python train.py --head_dim=64 --norm_place="pre" --positions="learned" --tie_word_embeddings=true --parallel_block=false --init_std_up=0.0742 --optimizer="soap_variant" --schedule="wsd" --final_lr_fraction=0.0 --max_seq_len=256 --train_tokens=85030000 --max_steps=2595
Each number is 128 + 32 x the weight over its row's rms, rounded and kept within 0 to 255. Layers, rows and columns count from 0. The size above them is the row's rms in percent of the matrix's.

# layer 11 MLP down (transposed), 256x128, rms 0.12, rows 179-205, columns 0-127
size [ 87  93 114  96 108  96 115 105  97 105 111 127 115  78  94 109 101  93  88  89 101  87  96 101 106  95 102]
[[179 109 139 167  94 127 180 155 145 134 151 139 112 134 163 132 158 164 140  90 150 130 193 154 171 115 155  79 141 134  86 107  96 135 120 122 158 141 111 141  79 118 103 114 138 114 124  98 155 156  99  98  95 117 128  93 129  97 175 139 195  82  55 143  85 105 203 104  82 123 124 135 114 182 109 106 144 176 155 101 149 101 149 151 123 101 183 156 125 118  62 110  78  92 155 160 150 156 159 118 151 159 141  79 139 178 177 127 109 153 172 124 208 156 146 107 110 176 115 115  85 175 143  81 206 144 139 123]
 [156 127 131 136 124 227 202  84  92 145  91 108 114 148 171 137  79 105 161 167 185 138 161  85  83 109 127 143  94  84  78 139 108 163 159 136 151 101 109 180  99 114 186 146 135 142 140 132  84 125 113 153 182 102 114 147 115  96 118 172 170 119 161  75 143 142 116 121 138 151 139 131 153 144 187 219  87 119 111  95 150  89 139 109 135  75  97 101 156 143 136 142 114 119  85 181 166 137 158 109 171 122  99 167  90 136 135 135  71 119  80 135 159 152 137 107 122 159 134 128 112 153 145 105 127 114  73 206]
 [121 127 153  87 120 146 152 107 124 169 127 173  85 105 136 124 104 149 140 135 123 142 102 123 118 135 189 138 110 174  82 175 103  79 100 128 136 166 118 149  49  78 166 174 137 152  61 113 154  76 129  95 110 135 131 105 164 130 161 124 139  52 117  90 138 111 122 159 157 151 132 151 148  83 152 132 121 117 143  78 128 164 154 142 180 102 176 150 180 126 104 150 155 171 112 136  93  35 100 136 157 135 107 181 118 101 149  93 141 164 119 189  98 172 167 176 116  87 137 118 124 115 157  73  57 158 179  95]
 [125 138 107 133 105 164 170 136 131 110 122 171 176 117 133 181 107 112 151 185 112 137 122  92 151  89 157 126 124  89 119 127  84 110 109 163 113 108 117  92 190 113 179  99  84 137 137 190 107 115 130  98 141 116 100 135 137 128  98 164 152 162 135 121 116 109 111 118 124  95 105  13 113 142 130 112 158 100 161 167  72 160 163 171 166 129 125 168 156 194 183 166 178 109 207 102 148 117  95 128 189 117 144 141 181 120 155  76 162 129 162 114 165 189 111 157 127 129  84 146 163 157 104 121 100 113  79 183]
 [105 170 141 142  76 157 143 114 139 138 100 133  97 164 143  91 105  70 127 122 120 112 157 190  93 130 158 155 152 130 146  97 179  95 123 218 140 136 103  94 136 108 130 159 166 153 133 101 118 119 125 173 140 106 102  79  89 156 130  96 112 105 105 102 160 157 167 112 123 120 118 124 209 147 165 106  90  97 141  62 169  97 142 118 236 142 126 112  94  69 136 107 103 110 133 145 142 136 163 101 116 196 115 136  85 126 167 177 128 160 142 116  87 117  89  88 125  91 109 140 112  80 180 174  77  63 123 138]
 [151 116 100 113 102 138 121 118 113 117 173 155  74 124 137 160 126 140 198 140 110 150 117 132 165 132 136 176  87 130 125 165 102 103 179 147 125 122  39 122 149 109  96  93 103 112  93 143 121  94 170 187  89 139 138 119 155 146 161 184 178  84 125 146  96 114 147 155 148 114 111 109 138  89 166 109  68 102 164 154 102 186 129 113 128 106 154 205 149 140 139 103 103 139 169 160 200 137 128 129 107 161 172 115 124  80  58 127 129 187 129 151  83 180 132 122 167 133  56 197 138  98 137 116  65 141 143 154]
 [109 163 109 103 123 137 109  85 153  86 138 194 143 119 133 154 136 120 122 167 176 114 174 130 170 127  68 154 153 138 112 154 131 184 136  88 129 164 126 114 149  90  91 189 127 149 181  77  91 124  56 130  86 137 126 101 148 108 142 136 138 167 111 104 114 146 136 108 125 125 104 131  96  94 110 174 130 106 169 118 103 126 101 159  88 141 104  91  87 128 110 157  78  93 150 125 134 121 144 172 170  75  68 137 110  68  80 115 174 176 119 219 137 111  92 198 111 126 172  91 171  87 156 172 164 111 149 180]
 [129 103 118 105 184 163 169 186 196 118 115 105 147 126  96 161 179  88 178  81 128 187 129 187 145 107  98 151 132 156 160 142 117 129 117 127  95 169  46 126 142 157 146 190  76  95 137 122  78  73 164 170 134 112  98 132 107 140 110 139 126 112 163  96  84  98 153 162 139 156 118 116 112 114 143 114 119  94 148 109 149 130 154 153 139  78  76 111  73 121 138 114  85  66 103  59 130 102  98 129  98  64 122 102  95 148 123 181 196 154  94 172  87 116 112 112 107 132 109  98 107  70 140  98 135 121 152 146]
 [135 123 100 119  58 129 138 128  82 135 140 126 142  92 125 143 153 140  95 169 139 163 155 112 129 182 120 151 120 147  86 114 132 186 112 138 190 154 125 142 117  95 168  23 165 142  71 153 100  99 120 158 130 112 133 152 185 131 165 125  37 152 104 130 142 109 109 184 167 137 113 140  93  98 153 130  82 148  93 140 123 112 171 119 142 118  90  55 114 120  94 115 126 125 147  58 137 180 101 155  99 125 203 167 191  88 137 156 118  84  76 133 137 166  98 135 166 140 110  98 126 185 169 135 159 103 123 126]
 [201 119 173 123 129 152  81  95 133 109 139 182 144 141 129 156 133 135  87 110 167  69  95 140 192  84 129  96  87 110 119 151  89 184 115  88  88 165 123 153 168 132  48  37  88 143 115  90 151 121 178 112 137 156 155 141 126 134 123 193 142 117 159 138 139  87 136 158 163 107  99  66  83 108  99 149 121 142  66  98  98 166  91 118 106 117 138 113 128 136 131 110 170 113 117 134 122 149  91 152 136 127 113 148 145 116 128 117 157 133 122 154  85 189 130  99 130  71 162 138 102 118  45 106 180 113 190 149]
 [ 70 110 112 158 138 159 193 117 141  98 156 130  85  85  87 129  80 124 135 172 103 161 124  59 197  89 128 102  90 129 139 107 106 133 152 100 119 118 112 141  57 139  89  77 108  77 135  74 116 165 101  84  92 154 118 136 157 118  72 128 137 114 172  80 121 115 170 122 106 164  93 184  97  92 170 146  73 120 111 151 145 113 112 142  75 142 179 146 124 140 111 164 131 100 139  76 154 124 122 125 154  70 195 153 121 158 129 121  93 148 111 117 141 139 168 129 109  86 150  71 122 199 169 115 112 144 116 194]
 [ 89 158 164 107 178 124 137 200 158 137 116 106 119 127 156 163 138 144 129 126 130 154 101 186  80  75 103 153 159  92 133  90 105 179 141  95 124  87  97 125 185 163 114  63  88 133 152 121 101 130 151 157 154 137 122 111 162 177 119  96 152  85 129 146 150 111 101 150 189 129 135 118 149 168 129 125 114 124 118 112 124 142 110  88 176 136 161  97 148  76 163 135 117  75  73 104 108 152 104 126 116 108 138  75 110 109 135 112 155 106 113 203 135 164 140 104  73 124  94 131 152 100 123 116 206  17 131  50]
 [ 99 142  94 127 133 156 164 187 122 177 138 118 140 156 101 140 151 143 128  70 131  98 139 126 123 146 101 125 167 128  91 195 163 161 160 124 124 132 152 120 124 200  89  85 138  81 109 105 141 183 109 144 172 132  89  77 151 152 116 112 164  99 156  83 116 201 173 142  71 112 134  93 180 152  88 158 125 164  96 104  80 172  77  90 138 123 114 102 166  85 153 173  91 104 139 132 144 166 114 120 118 145 125  85 162 165 160  95 153 138 119  65 139 149 102 139 117 149 100  48 147 147  95 164 146  92 210 110]
 [101  98  95  95 119 153 122 143 138 126  94 103 121 192 151 125 135  62 135 165 152  83  64  91 149 122 177 187 141  71 146 104 163 149 165  83  57 152 126  78 150 120 126 107 159 131 136 145 100 102 166 137 181 130 161  73  91 161  80 121 184 153 153 124  94 109 116 151 151 181  98 151 140 146 130  86 107 157 116 150 158  97 121 148  68 125 114 135 119 155  79 156 162 117 104 162 132 123  94 102 128 159 101  75  86  85 143 118  89  93 114 128  31 118  99 174  71 104 164 114 143 138 127 159 165 100 139  85]
 [135 114 147 127  80 185 130 140 139 117 130 147 139  94 126 205 163 144 168 129 122 107  99  70 165 137 143 168 106  85 103 140 107 172 167 113 113 107  78 119  86 131 166 132 155 121  58 124 109 172 105 171 109  99  79 114 114 137 151 166 153 149 135 120 133 139 152 125  91 133 129  61 173 141  99 152 151 106 111  98 126 155 130 201 117  99 120 175  83 102 148 199 151 167 127 119 127 110 138 155  60 118 152 102 185 182 171 114 171 130 112 114 135 132 143 191 117  85 162  75  53 181 163  65 110 136 155 139]
 [ 63 131 135 144 110  75 141 180 111  98 100 106 118  73 127 169 102 116 132 214 158 100 100 139 110  82 152 121  99 162 125 151  90 105 131  81 160 132  77 126 183 134 101  61  91 167 105 106  59  82 104 182 143 137 136  78 111 211  99 150 102 111 133 145 132  58 138 167 109  91 140 157 172 167 142 139 146 100 155  93  88 145 147 128 122 149 117  96  70 119  95 125 102 151 104 163 132 177 169 119 155 112 151 176 139 133 180 100 168 100 127 162 126 109 117 158 183 163 142 123 118 140 172 123 123 181 106 131]
 [159 135 157 126 119 136 119 138 155  89 140 154 131 140 164 196 101  96 149 191 127  98 103  84  75 168 117  73 143 187 152 113  95 110 124 123 134 117  99 158 111 160  86 183  92 147 111 126 135  99 169 117  86 138 154 135 146 172 109 143  89 117  94 163 182 202  53 144  98  95 150 103 114 123 177 109 183 137 131 143  77 112 192 114 125  72 161 138 102 121  82 117 147 136  65 103 103 199 109 127 108 142 156 170 154 162 124 120 111  95 110  93 197 179 149 101 142 159 123 126 137 132 145 128 138 178  79  81]
 [137 146 210 103 140 138 114  43  86 136 100 172 201  92 116 111 164 136  78  91 145  76 149 139 115  82 153 113 165 145 121 106  85 162 201  82 126 102 121 167 141 188 103 128 128 109  90 122 177 139  88 138 153 144 150 123 171  95 149 153 136 143  98 145 136 111 159 129 150 124 117 102 136  88 119 178 157 170 113 107 123 165 135 128 119 196 146 129 131 178  95 151 129 135 158 147 175 131 167 143 184 151 129 135 161  80 107  99 185 131  96 121 135  94 130 105 118 147  37 165 199  92  91 116 122 124 106 157]
 [ 97 157 161 122 135 163 117 126 182  76 142 167  83 128 143 150 147 175 171 160  62 129 113 170 124 110 105  92 115 171 121 106 107 120 117 162 148  96 173 124  73 104 142 208 102 186  99 164  87 184 121  89 119 148 104 105 111 155  92 104 141  91 147  72 179 168 139 117 146 117 108  88 140  88  95 147 116  96 130 176 108 121 133 121 140 158  98 128  87 104 185 108 142 156 136  99 160 168 127 146 108 110 112 135 104 109 122 111 193 192 137 133  17 138 122  91 129 158  73 132 164 150 162 110 121  75 116 160]
 [133  69 101 111  84 137  76 120 125 112 108 114 153 120 124 175 107 103 141  78 143 100 149 126 128 117  86 103 104 134 155 129  68 138 156 146 103  92 151 131 111 144 137  70  93 189 142 180 140  77 104  78 127 127 145 181 206 128  51 135 162 143  94 114 185 106  47 120 183  94 140 138 109 149 134  87 131 161 146 166  71 113 139 122 142 135 111 126 132 149 106  77 138 111 144 106 143 117  90  75 143  88 103 172 137 172 118 149 109 154 139  52 156 171 110 117 131 111 120  42 115 194 150 123 145 146 114 172]
 [ 86 145 154 187 157 138 110 189 107 144 121  94 185  93 109 103 124 125 138  84 141  56 141 114 104 126 130 132 185 157  96 134 194  67 162 149 136  87 137 167 113 141 112 136 144  93 129 156 146 152  90 131 112 120 146  95 108 135  85  66 135 143 148 108 140 120 144  93 111 105  72  91 121 101 116  86 210  93  93  99  96 157 109 162 158 141  94 120  97 103 222 159 106  82 140 112 149 120 117  75 131 201 173 126 162 116  93 167 158 152 127 128 168 107 165 113 153 162  98  69 153  95 133 101  92  95 118 158]
 [140 147 132 133 109  86 169 135 169 124  87 150 149 127 213 215 151 154 151  88  86 133 155 175 123 138 128 108 115  87 127 124  92 113  93 131 137 137 180 206 125 104  54 124 105  86 125 120 128  96  91 173 166 114 132 121  98 121 163 149 108 123 161 103 171 119 125  96 127 163 166 116 150 142 194  81 100 134 126 132 175 121 181 148 169 131 165 143 134 130 124  78 173 171 151 196 108 177 148 116 122 125 127  66 153 115 144 119  81 156 147 187 139 117 182 129 195 137  94 147 128 128  90  65 103 119 121 164]
 [131 155  78  87 125 121 122 129 138 143 115 158 160 118 166 120 139 150 128 148 105 121 123 128  97 141 145 168  69 180  81 149 157  82 108 159 151 132  92 101 110 167 169 109 146 159 138 132 130 180  66 123 102 127 143 142  79 137 207 159 101 122 126 113 125  65 157  95 129 110  89 117 207  72 109 152  96 141 147  74 127 163  90  82 182 127 114 122  98 108 122 113 119 150 127 150 119 167 142 142  83 159  89 122 155 163 148 163  86 173 123 160 124 131 113 149 174 132 157 122 193 168 242  65 118  81 159 122]
 [ 96 153 153 168 124 132 139 144 137 106  85 128 131 177 131 153 107 126 108 172 128  91 117 116 141 116 110 122 148 174  84  76 140 163 129 129  98 148  90 171 132 117 119 121 224 135  73 152 144 144 212 145 108 106 101  57  54  71 175 120 161 168 122 182  91 144  97 158  93 135 145 160  95  83 140 177 133 100  82 123  81 154 114 159  47 139 116 160 153 118  93 155 126 170 110 167 147 121 149 128  71 117 111 155 133 143 123 155 135 156  69 190 102 143  70 153  90 140 100 127 138 107  85 134  87 116 127 124]
 [130 126 200 108 133 155 122 144 110 140 141 114 161  87 170 182  68 126 118 116 196  97 138 119 124 120 124 147  87 142 176  73 112  88  76 155 138  66 143 122 164 147  93 110  86 149  83 162  59 162 107 189  83 159 114 106 109 166 116 111 112 117 144  76  97 116 120 102 125 126 143 151 106 191 200 158 127  93 105 114  46 171 148 116 171 115 115 114 119  75 111  94  55 141 142 131 110 124 145 130 122 153 143 175 100 174 138 128 161 149 110 178 114 184  96 117 147 136 120 114 189  98 145 124 116 121  75 158]
 [121 112 150 142 144 118 115 151  86  92  79 101 145 124 133 100 122 114 101  93 152 114 144 130 143 104 166  72 147  84 104  87 102 125 171 159 108 131  91 153 114 150  91  77 170 129 149 126 123 149  92  84 172 106 151 125 102 114 130 141 144  28 101  86 127  59  97  79 138 141 106 149 151 142 122 114 191 181  76 161 122 167  69 100 116 105 170  92 102 129  16 163  92 101  58 132  92 169 143 130  98 136 122 143 129 150  92 140  71  81 110 141 149 131 152 176 160 111 110 149 155 136 130 107  94  94 102 168]
 [173 127 110  89 117 126 184 178 146 133 104 103  93  47 119 151 148  75 171 165 124  95  85  66 173  83 116  92  73 167 125 174 139 137 136 146 100 169 120 112 121 106 121  93 188 147 142 131  74 107 125 134 157 138 119 118 107 108 127  98 134  59 186  87 128 103 160 110 103 159 165 141 156 123  60 172 112 117 136 125 163 128 130 131 109 128 183 144  79 126 161 138 112 100 107 123  96  91 115 131 161 124 177 165 150 118  72 146 170 145 111 180  79  95 108 178 155  87 140 225 131 132 105  96 129 161 133 128]]
# layer 11 MLP up, 256x128, rms 0.134, rows 180-206, columns 0-127
size [ 95 113  98 109 102 108  98  90 102 104 114 103 110  93 110  99  86  92  95  94  96  92  93 105  98  95 103]
[[ 98  84 104  90  87 120 160 139  52 111 181 112 142 156 155 110 178 139 173 122 110 137 166 129 157 169 124 166 156  90  78 153 167 109 129 105 120  98 185 134 193 121 141 110 133 167  76 173 130 110 126 134 123 130  74 110 116 135 113  97 119 112 170 175 108 154  74  76  92 128 184 178 170 148  96 139 149 145 127 180 138 141 123  71 127 104 124 120 126  94  73 216 172 154 177 145 190 114 168 175 139 108 138  70  99 141 148 146 128  97 126  61 132 112 104 122 144 145 134 136 170 125 127 172 172 104 107 121]
 [118 125 118 195 151  88 126 118 109 141  61 132 136 124 104 100 118 146 135 160 110 179  99  62 124  94 133 155 103 132  99 160  82  91 147 178  62 113 156  96 135 105 144 149 165 102 129 203 214  84 114 138 104 149 147 105 102 112 153 158 108 135 149 137  85 121 133 100 151 137  93  72 130 119  73 101 164 107 128 128 136  69 173 128 125 142 166 219  98  73 167  80 148 155 106 134 137 102 201 119 117 136 111 152 159 141 137 166  94 127 161 106 167  76 168 134  88 131 164 116 112 120 156  87 128 157 188 134]
 [118  58 117 122 138 167 136  55  74  85 129 117 156 146 121 131 130 146 114 111 113 124  89 110 159 126 146 127 187 138  68 111 145 150 123 118 169  92 134  63 110 115  72  78 131 128 151 131  66  72 119 145 158 137  89 185 176  93 129 109 108 120 165 145 119 142 165 157 121 153  76  79 106 102 163  92 195 155 142 174 133 185 142 139 163 120  87  95 111  95  94 124 104 114 117 117  74 135 138 100  78 149 133  96 130 167 168 157 126  67 180  58 126  91 155  58 128 161 104 150 134 146  72 147 110 106 128 135]
 [101 106 147 102 110 114 101 114 144  88 102 124 125 120 182 125 100 136 170 135  91 102 139 144 118 143 199 138  72 159 110  75 130 110 157 143 132 110  81 110  67 104  70 157 135 160 168 181 113 120 145 167  91 136 111 138 144  96  91 110 102 120 124 106 132 114 131  89 144 107 207 109 180 144 120 131 200 125 125 150 189 178 102 110 150 100 134 102 148 145  40 134 184 100 108 140 114 114 131 135  82 129 145 160 143 109 170  95 165  64 133 177  62 104 131 189 154 186 133 173 118  90 184  73 117 129 118 116]
 [ 81 159  95  94 129 178 110 114 111 103 162 151 114 138 179  77 157 104 156 167 130 146 146 182 163 168 120 117 142 165 133 122  98 101 118 116 137 137 117 144 115 140  85 104 134  80 163 171 172 144 153 185 115 137 122 119 122 160 146 135 158  52  96  59  87 188 202 146  49 146 117 134 114 159 111  88 170 131 102 181 167 141 123 128 145 143 114 116 169 111  77 141 148 162 118 179 160 104 166 133 111 118 158  96 105 108 125  73 124 126 115 112 131  58  85 139 165 190  64 107 152 143 114 157 136 190  93 103]
 [155 114  96  90 133 171  69 140  74 158 165 126 117 139 109  84  79 145 153 116 101 131 148 150 106 122 129 114 123 117 119 117 108 146 161 142 161 133 175 150 149 102 113 174 140 119 197 133 116 104 161  93 114 101 145 110 127  88  53 132 116 154 134 179 115  93 138  91 107 163  98 124 115 146 117  77 165 148 220 136 120 130 122 117 177 141 168 147 137 155  81  95  82 138 120 195 105 115 163 184 154 128 171 124 112 100 182 143 148  87 142 103 169  13 176 120 144 176 126  66 103  93 136 168 150 159 120 150]
 [138 184 145 161  68  85 142 145  85 170 115 148 113  88 170 122  85 104 180 113 129 162 117 110 181 111 173 152 129 107 142 171 113 144 131 160 161  90  88  83 151 123 125 156  93 124 163 177 155  64 105 116 141 163  99 116  92 132 119  93 116 143 153 123 121 172 131  98  90  76 166 171 153  74 103 142  79 110 122 169  80 158 119  78 142 120 106 123 207 136 107  93 109 101 128 198 115 193 163 146 147 104 167 109 121 124 129  90 140 144 140 157 138  98 115 119 131 185 185 190 178 144  76 133 125 124  66 120]
 [108 167 117  99 122  94 110 120 169  93 164 128  85 165 126  93 110 127 165  72 124 166 101 110 113 150 125 143  89 146 151 135 127 167  73 188 140 137 127  84 130 145 151 100  97 130 140 126 104 102 117 170  55 158 140 108 147 149 150 100 140 146 159  65 123 126 133  95 187 131 166  73 120 104 100 147 147 126 208 105 187 145 173 126 123 186 155 155 142 118 155 146 137 179 205 157  54  95 137  68 153 139  96 106 126 132 134 154 114 200 123 168 153 194 122  96 132 153 172 109 124 116 170 133  82 191 142 132]
 [178 149 114  97  65 125 135 171 162 187 145  69  82 129  60 119 144  61 132 131 103 101 134 108 130 181  70 130 134 122 168 143 126 141  79 134 108 141 105 104 105 189 116  83 112  93 118 125  83 148 184  94 130 148 102 142  96  94 144 149 141 136 158 101 157 109 101 105 103 121  71 188 115 102 132 149 151 147  85 162 130 128 136 107 152 151  92 103 114  97 157 139 123 178  77 125 151 123  94 129 102 165 140 124 133 144 108 111 164 136 156  85 155 104 135 132 142  83 173 189 121 110 140 154 240 161 213 116]
 [132 105 113 151 107 121 211 133 125  92  74 105  69 146 157 136 147 159 152 155  84 136 144  81 168 104 121 125  95 148 107 125 146 118 116  88 122 127 159 103  56 117 109  99 132 134 113 160 162 186 122 127 155 107 166  91 128 172  93 187 105 134 170 181 127 110 129 189  49 141 166 127  83 133 141 117 167 126 155 161 110 120 149 152 105  86 110 107 124 109  96 190 109 139 142 155 187 118 174 104 102 109 126  90 122  75  70 129 133 120  91 154 155 158 129 150  60 105 151 192 124 200 120 111 162 190 119  94]
 [138 156 137 127 167 167 100 137 128 115  23  82 124 175 138 138 132 130 114 144 114 154 130 136  95  83 136 125 166 121  65 171 139 118 175 122 156 159 101 142 153  65 113 135  67 132 112 159 102 155 125 102 136 132 157  95  66 112 104 169 145 143 151 123 125  82 103  97 171 124 147 146 120 149 138 125  98 138  95 159 173 135 180 101 151 115 130 159 138  51 111 136 147 119 158 185  49 183 180 128 192 146 187 148 120  96 117 162 142 120 126 124 123  79 140 148 200 122 166 106 177  93 148 101 146 118 173  66]
 [119 125 118 128 100  92  60 159 111 130  84 106 129 143 112 114 124 175  70  79 131 103 151 137  86 134 150  56 101 136 133 136 111 122 163 122 104 104 148 141 138 116 136 137 143 100 183 129 144 154 200 155 179 136 173 126 115 169  71 129 149 145 126 136  93 167 134 122 103 141  86 162 164  69  81 165 122 187 112 146  56 144 125 127 125  47 107 156 118 147 143 138 147 160 149 180  95 228  95  83  82 132 164 119 166  95 166 130 172  70 138 122 154  96 127 159 117 140 129 105 172  80 149  96 135 171 153 100]
 [167 123 160 135 158 106 117 194  94  94  87 152  56  94 105 139  77 133 164 144 129 156 139 133 113 136  52 130 158 121 112 180  86  65  62 158 127 190 137 122 101 189 128  83 142 147 127 137  41 110 134 120  92 167 136 148  70 117 147 135  75 122 124 137 140 119  90 100 133 150 138 148  72 147 202 184 106 147  96 152 132 111 122 140 143 126 112 147 126 147 134 129 105 133 200 137 148 126 169 161 151  77 165 127 189  83  96 164 141 126 109 150 117 152 104 150 198 145 156 152 120 150  70 115 116 109 142 146]
 [ 86 152 164 142  92 134 124  90 129  90 159  88 128  89 130 102  74 182 172 175 118 142 120 111 142 144  93 153 141  95 116 126 108 112 164  67 140 161 131 104 128 135 102 116 106  93 149 139  93 126 139 108 228  94 160 131  98 196 133 166  54 114 135  94 121 160 101 131 177 153 108 101 169  60 164 149 132 163 133 109  83 119 140 134 152 173  82  97 111  89  96 129 142  69 145 125 104 129 138 147  65 166 154 165 149 171  92 126 134  75 124  85 112 176 125 131 134 181 196 145 156 139  69 129 113  89  94 151]
 [117  99 164 149  87 145 121 110 138  90 109 112 172  91 113  83 114 121 136 138  52 146 110 193 150 105 126 148 129  62 137  88 106  96  98 154  87 155 112  70 171 135  97 163  92 105 147  95 114  91  71 106 166 156  94 154 137 156  62  95 131  96  84 173 118 129 126 185  78 161 125 165 120 100 183 148 153 128  93 104 155 107 127 133 124  93 121  99 172  66 125 144 121 112 175 162  96 161 155 132 154  95 150 186  84 167 110 135 177 170 151 162 158 168 126 185 186 149 158 145 118  95 129 165 111 121 169  92]
 [167 105 176 162  86 108 146 102 118 145 122  17 147 150 127  61 119  92 159 169 149 124  91 100 135 183 116 104 106 102 159 154 102 160 107  80  89 119 158 102  94 168 137 136 114 124 167 133 107 134 141 180 129 189 180 123 127 147 183 152 144 146 107 191  87 103 117 175 128  99  94 169 113 107  89 129 115  76 156 118 181  87 106  85 118 124 109 136 117 119  84 167 126 156 130 127 159 188 100 178 176 154  73 117 132  82 138 131 104 132 126 109 131 163 197 100  82 115 142 175  87 138 103 126 123 125 140  74]
 [ 93  95 123 154  98 109 134  85 157 130 124  70  93 174 130 141 107  60 181 109  55  92  82 147 169 150  63 127  83 119 150 128  72 154 104 115 132 172 115 137  86 132 108  96 102 145 121 138 105 117 150 130 157 127 113 137 157 114 166  96 108  44 144 123  70 127 144 118 116 130 146  62 146 107 140 125 225  63  99 104 209 106 152 118 153 153 159 107 141 156 113 100  96 147 118 167 132 148  74 120 122 155 126 164 129 142 169  80 175 143 182 124  87 145 124  87 117 151 114 125 178 136 116  91  95  93 106 109]
 [174  94 119 150 131 123 148  80 166 171 105 126 149  90 140  64  62  85 111 136 113 139 151 146 119 155  97 111 149  85 133 148  78 119  99 142 116 130  95 153  87 108  98 170  80 142 140 103  92 118 109 149 153 135 172 124 131 150 186 148  98 124 102 121 142 202 180  82 121 110 128  78 106 107 119 152 185 118 113 136  95 140 102  51 182 122 140 168  87 156 175 141 111  93 147 167 154 151 113 168 149 175 130 132 107  65 146 152 157 124 195 105  46 196  88 142 151 104 139 136 143 157 141 149  90 112  74 103]
 [126  96 112 169 110 113 114 111 135  99 111 103 157 141 110 169  82  98 198 135 152 113 157 136 158 118 139 159 155  99  88 158 123 170 151 111 144 132  96 112  92  50  93 105  76 128 198  72 126 137 135 136 167  37 135 161 119 127 136 146 159 213 116 150 124  83 133  84 146 156 159 132 151 168 128  55 154  92 168 162 135 140 110  99 179 140 148  69 170 168  91 133 140 138 163 131 123 134 135 114  96 110 117 103 157 140 102 136 159 131 103 115 128  83 121 225 137 151 169 164 163 167 163 107 114 113  82 172]
 [123 103 240  90 111 162 134 159  67 188 156  98 144 126 147 124  91 161 137 148  90 133  98 154 209 145 130 118 144 106  91 132 151 118 127 158 146 151  62  70  98  57 119 127 161 104 114 114  72 116  77 133 108 136 155 151 112  97 106 115  92  91 134 149  87 185 108 107  90 138 110 121  77 119 153  96 103 163  94 104 148  96 133 120 121 152 163 106  83 176 164 145 122 107 125 126 135 132 120 186 101 161 127 139 140 103  91  56 154 183 148 121 132 162 141 174 108 116 183 167 121 157  90 181 125 167 103 139]
 [179 122 179 148 135 150 163  75 156 121 167  95 106 139 110 105 132 144 176  93 152 106 102  83 124 164 145 139 168  93 209  99 214 111 194 148 154 133 126 152 134 136 159  97 128 118 128 194  83 134 169 104 160 150  92 139 131 187 100 116 167 126 102 137  25 108 146 123  89  96  90 105 152 152 171 152 161 107  65 200 110 106 122 112 162 111 131  80 107  93 174 127 188 166 137 115 109 105 104 138 106 107 117 127  81 138 122 166 124 119 145 122 153 133  57 162 115 105 130 136 105 140 104 123 114 153 159  98]
 [113 114 104 148 180 136  97 129 105 132 121 112 182 116 116  80 136 132 149 132 145 103  69 135 155 172 203 107 152  91 132 186 193 127 175 157 150 110 125  94 164 122 144 148  91  86 181 155  90  55 148 158 113 118  86 123 141 143  96 133  89  54  91 124 136 100 120 113 120  83 120 148 127 138 140 172 168  83  92 107 166 120 159 216 114 132 208 147 120  98 126 133 121  81 144 199 183 147 125 141 117 143 114 135 159 102 131 148 140  90 146 141 158 102 141  95 139 143 141 161 141  63  82 156  68 155 122  93]
 [133 146 135 142 158 105 148  63 155 153 129 121 121 128 104  96 164 149 110 124 136 143 151 119  65 128 113 152  92  97 172 101 103 141 153 153  55 162  84 137 170 148 151 144 118 101 179 192 180 126 211 119  96 134 104 132 136 218 122 176 145 137 130  76 126 179 156 129 150 181 147  47  89  86  81 119 120 108 124  75 127  79 187  89 140 105 143 131 150  69  97 115 162  98 159 192 111 104 104 122  88 149 129 180 121 116 160 107 143 152 123 125 170  77 128 119  92 124 128 119 122 127 112 175 132  89 130  91]
 [ 76 120 132 116  77 132 202 132 141 106 203 143 131 183 117 116 160 141 129 148  94 136 173 197 146 174 142 172 157 117 127  78 134  98 104 142 144 157 159 115  95  73 119 122 124  74 128 236  93  82 150 100 141 190 117 171 148 118 102  85  82 101 125 141  70 147 187 112 105 160 167 113 134 150 171 129 126 170  79 113 141 152 176 130 110 101  85 159 161 125  94 168 132 103  90 166  99 141 122 105  97 115 152  81 130 131  79 131 148 122 119 119 156 135 127 125 177 168 111 139  81  88 128 110  91 164 160 127]
 [148  42 168 144 140 114  94 118 100  34 110 153 150  97 107 124 146  90 171 131 125 104  84 163 116 116  53 171  99  94 123 136 157 132 148 152 119  91 154 121 141 151 119  81  86  84 155 174 164 150 127 107 106  93 135 149 116 106 113 127  63  96 161 134  83 173 122  72 140 113 103 158  99 145  88 150 146 117 132 186 131 203 119  87  83 206 131 120  73 111 110 154 142  86 119 126 155 130 166 145 147 140  88 105  91 179 110 173 130 137 187 138 123 105 112 149 163 121 113 165 152  92 163 116 139 104 129 190]
 [158  96  91  82 126 131 154 111 137 157 169 170 168 180 116 156 134  99 113 116 130 136 109 162 124 188 126 135  81  61 119 157 130 168 144 106 149  79 143  98 161 135 127 176 147 156 122 122 128  99 155 130 135  92 107 181 125 125 169 155  40 178 114 172  90 109 145 105 124  73 121 123 170 128 106  88 184 158 100 107 125 140 111 136  85 122 160 169  43 150 109 127  75 153  90 132 108 116 132  89 118 123  88 165 103  95  78 122  80 174 177 142 141  83 115  83  48 112 108 149 157 111  83 114  96  88  91 105]
 [158 151  87 147 144  90 171  94 109  97 182 103 157 122 192 127 134 145 154 139 165 137 203 145 124  87 110 146 128 121 114  85 147 179 145 117 121 159 155  93 173 145  50 129 134 104  94 189 227 143 148 153 158 145  85 116  68 121 121 173  90 120 132 109  80 105 117 118  91 121 105  97 158 145  47 128 104 142 133 160 168 123 110 125 100 175 134 102  98 151  85 148 107  99 126  85 115 144 161 102 142 125 124 151  99 160  97 109 171 141  94 167 124 138 163  88  75  66 107 119  75 109 118  69 124 116 115 175]]